config = dict(
    n_layer=8,
    d_model=384,
    head_dim=64,
    vocab_size=2048,
    norm_eps=1e-05,
    positions='rope',
    init_std_o=0.0,
    beta2=0.95,
    warmup_steps=200,
    batch_tokens=131072,
    seq_len=2048,
    steps=2760,
    dataset='wikipedia_en',
)
Each number is 500 + 40 x the weight over the matrix's rms, rounded and kept within 0 to 999. Layers, rows and columns count from 0. Numbers have three digits each.

# layer 4 MLP down (transposed), 1024x384, rms 0.118, rows 113-131, columns 192-239
538541527514574509457486445547455500508478547461500543471550535530559502544485539514525518495532461532484522565592405473552499450518541523508518
467518494522547493441558479519430520602534472485520507517537525515449518453526553516566505454513493488500472522528512555571561549494535530562465
537520508470551463522462484457520404504443586525494467506523608466450507442488546507482461498520510528485535481514490494546510558563548545434506
495497539470467449547569519504575486458519546511537495446442487468464501511537432490528475499473483463459535493517488522486482499439498513492499
548522518544545498489462537521511393514459506481494508589454566463515499570466486488513474472578482471454442485434553540525515527466507533555466
517488602494492517497483455481543525576532571445554437466509514440491496539502601413466445498532463507458519419417517528542470523465516524446508
494460461554488520525444432509470497519456512529566477459478557483484476453512448531476510641557547443483488511446461491468578513545463529422522
485505463513538485544521542536498465541455572518458436551547486544477516484395499501498560496530481561518465456520518537483469563524509512396461
508462458446517529461506486528446487538467469471405508465477492483463512538494524533548566521501541541433479457498523560410540487510505495506484
495541495490445481510456514461530522516486538456416464509548494539480451493424424471557479476498465466585457527463488439413546524476449553553550
428491498549549534594505584507491433548512470511539540565507494493437527539501517490561555452438482487478554476461464484502589440495439487533542
492491470497505539608538475497498547541545443455522524594456456475439464513495499543467548521576492481597547496493541507497476461522436545480414
521446481522527480557539558394462499486564470513513517487484513500507540534458535470511520457465443486462499494548501477469494517528482496451499
486510535548389568495550498507476527429550528506444490516529477489503576511490494523480486524549512512539493488561514480491491583488493477583547
509540487528573499442526559511556468494585475551535498499623489550505520480551487569519477432469474519504490565506437531422546470510505519467526
468529529535448497462428472474497480518479559540523543509532560580453446416497530433579494423468543469503605458557476511466504486533515526445528
440557542466481540515520459535526510418555525519551458474481473528467567475465465554469516458490582451468458503537502465524539487446565529463496
503530522531514462447407566509471481553563398426453492529462508527522548535464580455486525442487502504523487470492494517517409462518453493506556
496450484549547531473445558543568459513484439482450564474509517516501473516480467529595477581509545528535520521528499472526502526500501410476536
# layer 4 MLP gate, 1024x384, rms 0.12, rows 114-132, columns 192-239
456485510529444525450549508546497490526403520502510529503488515528529499508475531525516572530480578484531515485517509540502459574495487440518488
481420442453475482459512531612492521533512486472481451480537517535588513499504442514504448557471483490540451529501494488435468551543496550428521
496473446458476545435474494538538538592534525542496486533544473539482566541436461474538556541439514500555514490511461521513509489498495528546400
494522525449491572485438449502505467515492493465517504547536528448523536519535448537510496420539539472549522525484587484461511458560478488506427
492544496515548540486572449451540573436561444502533494427551485527527507488527473567572515466503495499543457516505523597522580489508437485433512
471434416492505512504484541516517473499466510497442524490498463503536405507537498501505527463537526514534509475468500464534643535542521503443515
550458498465448499545499458476456430525500554450521465536436526517536447483447499413478485469490508538517451503457512493577421516575492497463469
485563531513424476556511450526551433494380484522514560536496498470534489471539538488457479496478519505537506551473507486525524546455548439532512
497471528583418521570433507488559497542501488507532499501427363522547461452475445594516429459441461545483549513476508505473507463524501478477502
532525466452540510487591519520437520493498506523584535518520454485488560539481557553490519583472472508538543510390462571544498529433544441528455
562492506467507496478486521541417515529454553530465508513511452550483447487466492441490521485439444421493506478419529469526489461508483483518533
487471492504528474507536561499461500460562498554516491483518496542480480512460472549447500496500524474484420460472510591538488449535500507474466
494557452454454553506519528487478530527557435468570486469534495491573460491549420497490443518544518439430465424438490563482503528530502518490506
463476474473493484482488493436491498541519461543490497504509461482472546560461432475500529502519471523497502463402589417544532457466546551465520
470488500438524541507479471492468520554540497451496524542569533552529445527362476485577531485513531444508516593501425445514533481417546480464521
543565504460530486545571465489469438529454510460535518452525511568526450518577493515501529523540576470503502497473472475462404512476541526545524
513470459505521506477527574509449534533482501508508574462511456497479576512513504551614571472361557543526475564563540480509497513452474477535417
485515502501463429525492488548479568514513467457572497554483458555525510499478536400485511503480476529477546564493541487455514493469392565505470
499550488456481597521538500536496570546530488463556479496515584522595446523545538474551422429547452561555514500587577552530506471456438503398584
# layer 4 MLP up, 1024x384, rms 0.125, rows 114-132, columns 192-239
428558518439518497517460548464480496482569482448506461446475492552488513547481492494535519502540497527542455528463453452487479453423481510545526
451470606573527488473471507536453491542513449537483459559480507514500560569425552477472484473532475492438562561457586483529558445475497515537554
517516496519519483480517572479462512542512523527494495495473461516467454546556458538443466477497511441391521500486430441408469461458461519455502
528464541511533486539417512481518456525534523597502497500547443542474541481493449542510513473481474541549523473497507543463504450555510511566515
501494535491487589498618505451552485494479476416516520488491484499496545522483519526527509537540552457552514576456473557498572498496493515478482
555466487553459502529484553486448429517460469502474601553493528565605472483480470576505510553529608483440495534441542510565568466529527534470516
563485500477530530585499547576572434481529480552506506486524522567542535516575456452568522399502463562528531576498459489559521506450565537575527
473453489463441479495451541498520496513490527478472492529520506508475538424511508473552535516529499531503499548443525514580491471518592516547487
580421463502533525548590509498585517555485496562421544446521517510577485520513471451431527464508461420536499528515560476507454508574462525486535
552551501496454486488503562481534529446420581481528511477512496437457574454522554521550459499462559518429532501490453468469518500509472519513540
545397483595437525478537499479504499460484528499465444523509421454365486499555459466464463486488541498531456538407485487479479482522516474532495
474522500502491494536456462448431509466485440452451536426541460496530474505475513506552474486509527497522530479492519510496452497502551463465529
583514527515468485563526545486520449565476492464420550477511494513467440424507565470473472475517487459528503546472533479446506479504443490490537
466488496492504521509449480445491482522525436529492469431555491435491491460540495459473419447541429489533535515495504370512549484531538510529507
434424485452530498544504524509517512465495492474499460527502403542510549512511518510516527595491500495519424527496480537500513567449470489490420
499524536493525545495487507521485497484479458390484475507446536467489513518532538492528485445501561485466492502515519593502548539473502471495478
426466445504539540520474503484489502498496434472499464453521505494473492443587443503436551481476490454474531427562505563467532551459515480461479
492474487554602545453563473529493595504516449517480524519530523536455489461581521473558525549503477483470468466448497488480479521452530497475540
512486511551506494462518442435526512432425538493439514494450513487454583417487477481479517482466540431492504453458501434412389483494511476538444